Each number is 128 + 24 x the weight over the matrix's rms, rounded and kept within 0 to 255. Layers, rows and columns count from 0. Numbers have three digits each.

# o: layer 3 attention output (transposed), 576x384, rms 0.0637, rows 30-31,94-95,158-159,222-223,286,350,414,478,542, columns 192-383
# v: layer 3 attention value, 64x384, rms 0.0371, rows 31, columns 192-383
o30:119104092123103120077101102100117123100089098112182102132116137100123100095180144188124103144168134144131127106121154124115176128148153150119152166137141139121098131120126130096105125098162092117149085163130142108097080147101058124116151137110113099144124093114138135136128130136166127147132114141136174095156165155156128180121130122118106126176114143152102163140139171136091124139170131151150144085188102115111136156140159105173157186152096109146181148155113125119128124122118160074172164135109150136113113154097137128083151153161124120129119136135162127110123113155151115085
o94:138145156060151096120130157117144095134117117155133125143128109152088141151133123097137140136115142114122122162122097105116126112134101118154125116129129145141100140134145164125133097123150162142138145144144126115151142109123140164108099176151110106148141109155135136155091148103093121154130106106129114137157106119173160131147158165164120168149150136110165082085136112106159106155102131142135108124123099126116102123144103141096137122089166165119150103183137107125100127130132148173166096090119106109087132123121127139126127122122130154150122134105104149116126122145104142154
o158:131166103121094110137143104148130112104168108116135153125092092127129136123122129118114125140139132146132136118162091111170112153166121154126100126121160134114131102145137128181152147128105134103127121139120157165081125113137141117156147148133106116120145120137150149126159119106132141106132150097092146153131147085119161141136117118115177078148152132136108130178118116087136116117103161115117140121097139153162176133136141156114117145139154142130117101105130159129132133147117129122102140117147131175179142092158120122109134090161171126095099127129175108108106146118138120101
o222:126128095115137149150126122169137159136116170160098098151146126152091162113107138134148127125117130128112140139176115150120104151144148142114138141149115112165165164133178120111149102116150130137111086108138113126119167093149118094152088098146131124111103122131100117134122108175111110134105115169166107131116098128090122118112122169106123136108102176144160114124091100112112140139136128126146179126145102122147146149109113108148145123109098124134113094123142137137106124139140124141127077133152104124185163144124104109111081074119082108152109167143089149113157127130133125095
o286:151152130109149117143134101121134139095094115102168141075122151123139082157120126142087167147116094057113121178116137175167110161116136118133141123087145121143131140118078119114116127135165134109088183143111082175108121176115137106129132091137116167119115157123138099097148115115090143141100125130129093132154109145116097162162121115064111126093117093126140097119117113144146129117139060102139137134123160162142135120093125150113150135149131104165128112090194124140128129141096115139103089149090166125142136082151134103118129117040153073121165151093105173119110137143112143134
o350:090141152096107127149118098118126109135180168150138140154131139094153161097125079123088124166142094105139144106146137118093156083110112087127175090168142127108091135131125137120131154126068139142156143154102112084120113115112142143121120150092134121163122139099108111130131149132114115124157170130119091113127098125162140100161131136162116162106109094125126114167129127152081099135122122145153062169118147134128084149163146129126123064151133099090138152104098132121135153134157145121108138094094138116131135131113125111167118143112136125099120110157096116137134136110137172126
o414:161119107201117131125134154139111145147162128130133147148117097147144094179091096143128135117116130137115123096128125125136155110101130120117074140106142139127117189120097126148117073129091084133154129111099123143157144114101153159166119105079151154105134105180124142124082165146109129158150142148172146139093128182151120148089150122132134142154162072136075161109127153149122130139133196161112137113107171098088166089115153112122092121121104133138114100100131104140128095130137129156114117185137108122131105137137084098146098135100151141118132107123154117125131170177141179172
o478:106134145147151133130116136125107095165159128139136159117122139097089159154114141092121147154127101096120110130150116070121120109146103104163182094127108142111097118119155136131104148128150125130101141129130134107154106149127117145147123138127157102110133151106131115077121148118170138127081145120117132138112126109081105111126132127092148080109104134115145160103132160144124113105195107145121106140149103130125092134118137154116104126143099150134098150094113138110156139151082135126138137168127172099129131178098108122121134130163122144123178098129131117110156086119125164152
o542:117142176157102161115115134082084142100136090126090118117137134130167131121109136102131151123133145193141079124083144102127127089151131134159099159124072125138189076090137127103188161193124169123157137126117171157151166150132157142109132107160152132106149154176163119160126103106132130127155082104097110131106124126146176093108159115161126151122127149126101125133133135058144141142118137118121133128134112129179170155160100158135138137135136118156145162121102121124137137097151131138112179112138151107109120119143136159158126132120116163121157125113146101138160101125130100197
v31:099092122131179156095137151143138145143099119150116094099142132164168136109102167146112132122131170150137108124123134150116110191137115164135120136101115159126112092146127146220126127131098148172137154136113136132182099128111167106117112123141132141189134119099131142100146113131177130128132149138148108122112129115084168129106079157155119138178150130137122134121152120141137124127125140137137115128160101183139136143152137139118136173151074080174115162136148143091095144127097152088137112113110093117137140102127119130149123128127129174106158127138129101113095138137154155108
o31:111145143131061067127100096081144135130089129144148101090113140122116109102107076082111104151148161089110095170107104146106136107109149117100116156154140092169138073120114106138177097133082114106150121144153141096128180121106158160143168160164138096110110113144103126114151101166090159105132149129149159143161116145167112113128113142082134153088143121155129116113112115125122092135112129140125120149081123127133088086144090132164146116133167141124147126087140126143105108146120112154121135122121110140177125105135162120099124099088105138150130150128116098136148096080125175113
o95:119126137101138116083158144081154130120130150090126108186141172160131144084124112146099175117122136170160131175128137118169180124141148158140189072146110111125147151125134143127090148095163149112130125117127116189090153117134104124119123101056090125201163113117146166145088126097124099101129107128099086157139129134139074093100108137136074087183149164114117105128130134093109201145107059117110181141110136114128127152146135098088113120118170148136133110110121140127078166138116148132159164152111121140156081154145113128096132132099129099114143125134145144154102142157141061160
o159:106111146129128109139141148101137111116121119121117149128117138108106137142124134110135101136167113133077137109160134110128124150114111128112086124151110155102146122130157123098109131091116164127108144126138120134108123137093154134119099153135138179120135131148097110135113150138123087103127117122121120106152123117138161114129159125092144135142106113131129123131168115118128154117109128110110139104157084111144147123117129158103115111149132112115119134144103120128157106122112129147140106115122134147119123111119149194147127134144132155120090136152113140094168131124141141090
o223:146148114101116158152156108150096126092147073124121117118147148123149106179122130157074102169071146114111174119126130135120173144133143108122141123125131140091160119153172119155122135133150105119128109098107148146139141129148164156105118130123189115140150098107105060095118142098150107173160112136161167167128172147133092181160092171110116143159139190129115097104111167127106111141094114122172129125165129152111133110112130140147149138177126154150120097128132113129129125139098151144133160117101134139125117168114095170128111134131109109134104146110102114103128114147142116144